python train.py --bias="none" --beta2=0.98 --lr_head=0.0139 --final_lr_fraction=0.0
Each number is 128 + 24 x the weight over its row's rms, rounded and kept within 0 to 255. Layers, rows and columns count from 0. Numbers have three digits each. The size before them is the row's rms in percent of the matrix's.

# layer 4 MLP up, 512x128, rms 0.209, rows 330-380, columns 0-127
114:112148085122114078111092124177154155093118139210123122142121155133167152135133095121106090149135121147131097099117110143122116165120153076126140136139116137097141157119113159114133114105142103139162128118104167088145117149110128128162147122138101166112163125121125170152134107116137118125133141132139138148146106142183095134116154158054116145119099150185144121136116151141135127146113
096:150133075079124153097143109132114123118090124159099110133128127084150110118143140129116088096123140139159124116156145141110135076107140110156096110136122151112114135135107146138123141165124122142112138147121122103124100177128126148086105143152147125121134104137115110075103154080161132141171129145176170144168135110134171139168098130129137140142164125209118124147145162086142115105132
108:123138164101132167114134117127148149101116176140123162159146127152139123124109132125077130144154177103143072136144086113164145075120108167135153174161129119119124131120138121130111105125161167153121132106116101143129114111133131094098158095116100148158137101119112080132125118110118144119174175144177142147143119181072137114116094136128154148124094110128131140137113166130132095095126
098:136112137117114091117094120115157145214126125149149154138120102144141158148136121128095126137135115124110100148115137124104121128126087143160202165102128111115080172113085110159121110138139141176147130167127124125097146119124149132128125090164105134147150121118150110123076170158140135114119148097105138119127127187115126135116133144171108083093101151147114098123121131155114123167143
115:108162093121158124146128149125125146129122096087113107110126093139168140159121114116126124107114123114122135135127132113099143093123106076107152099143123098103127072075065080141094127125126122130108110120130126117124121162156125100147097131154124055115140134107157114077149102175104112136128127084149138116142125140102122112128090159120085118144146120072094116117119101127134086112149
096:139114180103129109123140174144127174119132128108122127118153151119147146141173147144124147128130090141113096125135087167120178127091115148128148153107121139079133134092146134157098148118167166143133139145166166103093105169135135125149116109119135094117146139116127116143162168178148156114102131160130102162117133133144134135121100134155160068115179133138134109121079115143109120183114
108:139122096135147114143100146095161122185133099114115079133178118130103135168123134097118132112099152113150121147087157140106149105151123090129149119100111131145151131107082114164125120131084118139107135130123117114105113101099130141144081135170088115147177093122103123099112095117168104096145143128152074115128112093145125122166098104132141127120185148095158143149094100101124132117118
100:097134123136126153093107125119141166151142124169084145135122131131155126122106095142155168165141136132127099125133150121132154178137114108077130142146146154111135157116160141109155139141107136084099143170161115158167127164157135062156138149138138143089103156174163140142157128114159121099130164148174152117123118133160104144102157131122131132119089133164165179146106110149139130114110
093:139140119094151104156123106120147138114142124103098112108099057135166185126150138166115138100144133119116133098146107108100136125159131122124118134147134135173137160120188113118084162114154092101107108156077134079108118114119166149146137114153126130176124126140113121104132126147112119147128142124141084111119145114134083140111139141095146087121167105119141156121145148157107108082071
091:100136149148137125141148138088148135095144112081099101161151116105150126136166140130106157116100107105131115165120148118129119150105128162155131155161039115127149096165087117126117117131145136145122140157141152084154168099111107075150140134111147134108129142161162174087101142137168135149128143153174145136140091124143134123117149164128106115113095133123104170110099113113130149101142
084:054089136139110149119136154128109100130119095152172145148143142130136099121118126127159090112071121120144140164119151131145148121145106106163146148120114111103149122132175143145131151159113153086109078130135120156130118160109117124122109128085129152106086110159161124121110157153144136145117146131095097132133159108112085093127160099094138111132178087083144130159148144123096141154091
106:165169130133150143117106108160097143164117123128138133103157113127141144182097127114110148108184125105114137102095149106086121170097103114139140122125120109139184126098136134142125150119089128148123104119117125127143155130100158120160132143154155120122130129155151090167159110115096120124079117124132136149127122109135143116137140138108138080196138156152115150128188136065157083100121
109:178133123108098108144129145130112121125107123108144099116129114125109110123135110149156066097115137104138177147150122137151148125130105138118127193176115146071109141147122127109152104128144088185116113121133124162103138170127127127121108072096159100125135133108147138143110140132070124112114135103117126101101121121126118118140110101084170165179186143138135116119090141155104110117107
098:122095122144109153169103128153131113111066119123163136142137131118122175140080145148143098132133123132155170118120080065106147152160179166133131115127160135137146128109161168143137116139095109180147080134119089146128133150146106166098123111165141124138091075165128126169123125152110118135148133109149102106085089148150122124133164108146129124127131107137151138142099147101115132129142
104:131128151153071186126118142113111120151139131125155180129163126106132090112120126134117096159128114150094131132102130142117117097086073108143134142090111105140165175118101102139160126123136111117132122091124146130090127128121112131131093164121112096133128089130129107101134092137148116150173076134131134129141090102143155173113096124140113157126070118117115116106111148056124105104142
106:113133122133129121130150082087135151116113157154108130113107113110162085152101099124135125119071137109124142143127137104114083141164144099139107103135183156122114128115185148110111108086135107079085130150117106114084141178135134094148142129160102096145103116139175111101165139130096109095122171121099151142106116122125111099090099098138126100159145134172135141108128114138124129153145
090:138129095075106098107116131138092152179093123152123175125117099103150165072131122166166126127085163124123110158132145134119106104133168132115125101122135097098102130128135133104135097136135149152132133116101087098105084123105131152100104125088138144102109182163114137118142141108131177122124097136123106113115084150134103158142166137114138143136090165093122165119143095140107119155124
124:114116124126068113125090174145152119132092103146127121108128137134127142098078129144174111123134098148148153139103111133103141092134102122125109133141154135102148116120116158076114159106117093140150121078141134139128077137115143156129111150092132151139087164119147169112146116147119126150117135107120140141093150049122104134144086127087133146094124107090117108130096118086175113133101
115:139130170108123127089155154132165162125101156127088109088128146146168128152157117129134102125165079077143113119145179130185143127100141127102126116160143110114125128104168122137173153131091113112133095096100117122152117155169127148144120140135181161151126129144107101136133120122153138102115173157128091123121118165110119097112106091170133104121131097140134140106156154170131145141103
094:188058163107164151134125135120114126125125124126139108150118109117117090132112123138113107145143118162124150151116158149111154139141135168074115142121133139107151121121106096077079120150163122132121113135107135096120088083123118099154141116109119158065139146197122160101155175140115138135124146118140091117131147143125082135119090147129142107106171156117153131117115113104115117134163
111:101104149101106169095085135128105141162112150102136119081154153133159171147116148134115114129110128141159123110113109154123127111148116077133135098135107094113128126138084106095110133111103169123102106151158118118110111124122070121090141080106163134125138107119120141110135101171118130137113090105080096159123128082114163120132109115075121124184115140149099133107141118077110124111128
103:157150110115160140097149113182089106115144101079147144127150150128134096132153115112165130110146123103136135131110127082119130144095132156127157166149119139114152141128106071100134127148109102122108130161167113105117099117160116155099145124145127112096151092148119167106154127150129143129150124127136133119123106128160112157158084137102146123147117190181148163122116132182056130126138
091:131122115099145095104127158107101156168128138102104140164126098132131107123136161151147130173088100122146150106143115112112147141122146118153131152158133087117138121107097108138131123106104114177134125152134145157166129165116111145137156107098152117100119113141184115100105143187103156121134131173125163103195119158145144132126173087152186106162094137147121127116165145118127136130151
110:155147131119105108157119111070149129112100128107108093167132142163173140108145129078099123125058145160143140155091126089151118079096087072130156136136132109118107133139121111144143158097128137085154119132112144145120068115096161111141155096127128131126141167178103120118122144143105090121115116145094145141096106133106117162117136100145103132138083115113117123128107119112121112110125
116:113145109100127157119150081148119156150117136127075116128172163106186123141134124135127102094125132155117104148108109127086128105180116104146158124149116142163125086112144090125139144098172119122126154100139133141139138134134190152156122107151143125077105106123116115166149101153150141111103133102108142096155096142140100096128138133132134091114102083100143055156139122115137114127141
094:131139118095101131105107154110141087159092148115109106132107106102171144091117149109090120134121114125166113160136160119110111142130117099109158139121118101145127139147056128105152122106110069134111138102147128171122140150121145136160085103123117097182079127141101155142071098145150150114147159159158117155116110138100136134081157132157161122130097127135102122145100131128096133148109
095:084131117152144081112141098133141131167115136126166098128170135144130109153130112105146118142155087123122091128109113136156110110116153110147139095151143118144161162133087090068146145135119113170125131125087121125092154114163142121091138107138112120119185097093114130150150091169138125068173136115127158124129105125100124157122129150110110088119155102101131083110128120092119145090141
104:118149091134068130114144140118127128151106127188147149137157143154129146087128073126125078148100110141145157150095155126091113129131115122132159123125121156145124154115095132107172165102104128108169152123099161131157097116100167111138181131155100144124126096140148087087122141113146126132127123126141090104117138114132082156166108158159135166145153174143132167126152151146126129134139
113:121117139125131141129103061121099150122127139159123121168138122130133098119083122102136096158117139161127140093192122123183127107127158136133101129118101114130099141169106098138117095178150154114130122121140110131117122103134130077157168101142134145130112120168108135110130132123125128183134126154106141092162113128111073146129116124151132089086145169088118119087147107094094147161156
104:105140124114137204100092147138111113123128155120178122151142157142139140143118109126149173143168132125110138124114160088107094132106064130102134124125132121142131111136100081098146141102144167123190126129145148135133125128162164113111172157148124112182129121109121159120108123135157109112115137115162117158147075141143106168125082140141124127111083157128130134116151147114123107154174
102:108141115151130119150103114172167138093125125113125126153160123115175120121148116096101146154167111110162078114146132138149094128123069146126124070141130155074150145133089160094091100137123107174139118156138125136124148110095107117146117167098119126128112104113110133179119145084153111159097143159151110156135132105134086124108131151088159116136155108160125142126120106123123175114118
101:147129192159122113155136154166153159160119111082131110095180122128129109120137125135106130089122078114117100157122073104128131102115160150119143154156128125158143146148112127105120099116160105164102068114130115127128125151154132184107089136122148148159106118134132114160126113145139124092132115128168099148117146107131145112082105114096133129140157114192111109112146133088143154124120
104:140110107163138129135102102121093167132160160138120105127141108152177130133097079140165110156110131101140171147140134131169142158139100129130141156086124108131129126093080145095128146117115124138098151122111096160106145134105144134130103095160123137118117121123126103147157117087106091154174124156108129126179116106161137139096137091148157127141148126160145113114142136136142207086086
106:136123126141140112117131096121085155142137145170124083165067104110117117070111116135123118130140164087164137070110095142127142104149122139084153161127123141155127153109164120112126151137119125128146084158118115118077143149121144146160156154134134107096103112112112107088101161083083122143168149168152117153134108126157119135111104146133126143146125142080090133118092144124101125152131
114:139163090134127154129113143115094170097150131149164105126119151159125122105111089160069105121153123134130149119089115142131120119173154145122101120133140151142149099108104158134187128098114118104147117089128119140099091158111124139128106144164121096127112124147119128136097097093113173131138139120130190129145101079137098143149125124106132101105115143098073130120116100083157129086087
102:124163151143106146152175099101113113122119081146118097070141140142113127113134081128151124121121200117131113096144131115082113131108140141123106130129151127173155116114113071107107090180116122109153101106115106116072141106089145140129093133152149095090177169111130162137117108122096111117143138150150152146145115090119088126130132130126117102138128105106117171123122124101116108126133
092:156105108117131125127085094142122141124121146120108085129163153125142097164103115139114092104155103109170163132118125180157162136132104150140110131081123153104099111135109175138070107161141141127134111152150090106102142129102169155134134088106079090127130139107128102142166140098130101111171109078123112154137094102136181113122120144117145159097119136130136113129126167104121116115115
102:084165118140126116186114152176128121084119086082135118099155094109093106094127082107124149165122109149123131121177126115089174135134127121098107099156170098165149084141152186150115114135143143113106104150164125151113124143112105145132103150128115086105130094151114154129132115150117103150152139132134132171154138102086145134099139121110122102125171117154125140131146111143133120138130
104:172125158116141147125134163075126108125124128099143143174113117124132110138120138140125083116117101150148152093126161129155130123139144196102123146101155164136111076094087129161155159162115103140123113073142145149119146141104131121115113125111129097128124132116161121126122136177108196130140135108156086162129106094094111112128121087153127144115089102107117129109105179100139131105131
108:142149117137132103135109155133088114106072168115103117125166114111146110119128144109101091057131128125140163145130104155150118078146134124126081085166116110146121107163141115176149105128109092154106108141122100120119116167155114107121121112126086105136113120142111063111121125127141128108148092125105130069113146143145124141122129148181116124108165135170117087102135158137155136111136
091:130128081096087108145154134139140159118120148139120130127124161137160126141130132117133132114055113170146146149113145151120143111152110114145135104115087140161129137149135122134076127149130109120145113080181094178121120116113107105122131094146116138125131147141138117154151174167148150106169115163150099143159106106150128124134140176112130119095148160117118098153149084105078096082162
104:179149140086189089108142124107108144112166139126149170125124143143151107115128127090137118147140111148098106144148079095128136147163130107121171148146165121115147166107119122140123128121147109121134134123114076153146106147098147116116169096132169110132142105131112154099114179122153158126117162081103122136136117117119111123165102131084103101142184157107164132119149104153095092127126
095:126119109125128130152130117116114121132132120131132093152131094165138132121169120168089080151114142142163134175119139089067147145103090121117063136093125185123151160155089128129146122102154120111096123145104160088104103078111142131134152159110146173119092098151158134180144089155110110132113131127127127148139130127120109107134138100118137149104097143160130139144175162127125134112132
096:111146164123127112090145132165108121140119133119146113156119076133113111091125166134130131135110109090145150091163141118111108148131137133161132148101130156140108131128107145097114097160102086136119146135112123166155112108109100152163154131162175141164124135136119094085165146168161156113075116151108170150115124127129113072134113106109119143136144087188188113124143112117148113104118
091:175139107132096150142127116120128140160096108132150100110139141103138141139142123130103170142126134152136119146088114095111135109144087129104117125080062102108164099103127128143115120122152178119150158185155104152118130110128150149155137126145157119143091135178112162157190157133126096123112117131100107107133131125142112128138136133142095045135148123102146135122152129144154179139145
095:118115140083165124151117109131157154094116128132166087118114119128123137104089115143164116154146152144123104134193117111160107161101110113117119116133135116162145132094109118100135171124104113103117144126111133157129105083138122127098127135175111102109089125171194140139146115095137121127086179133145142059130127106121108152154194134128157130120151132145138121115154092102116147119121
098:121150142122091148138125117141129137129078120080079135134144096141164167133199136117142150109122102095119148134104159136117102108120161135121133120139145154168144156107118126117177132129133081100121104139167113125098117125155164115151088166107105116124100130151144079121124133151127105127127136091137142092109158107082126121130097137178141156123092144144107124080116138139137071151152
088:122128125128105113141123158139120170148117121170155127143094122127189126167146137125119112142115107128145119152144103128154157101149107139116083152112139119097106175097140133156160130152120110164134111154172102152094130146172149105105101081146121126129105172125112134135097091157059127107133100134129101175147104116137115140171101176132135104073121151111134098145129142142134156099139
101:113147113128156090107115118123113121111169169154163093182179121110094094113149150136116130092095129115159149123127137132125140145171150136151123123109138150112140117121096148137140147157170119116134120124146136092128065141133128096141111150124082124114125165136078083140145161120138125112169146141129135118087134140106130116125160091097093134180172087152173090112155127111135130125138
113:084112139135132140146125118162136105120126113153118169121175135121118100099084111144113144108126118108077164146169123102125113088128155146126161131147101152106101086121149131105158133152112111128135058125126131125165103098103108131144124124148123113154103128110154054097109123104094154143102170118107145135158146121099127126078125091099097083114138179126145126120147114153139121134109
100:142161103117088112115132133096119155121147136143131150092172145088128137139158109153171111123189146098100139132183092141137148114123120149136148133121125151130129098130120137153166121125121093101114122136112112169153100117126109136154156145133124095183156107145132139098145163126136127156110148178130140088161136059157144119126141137074123157133182115107109133177135103118109133156123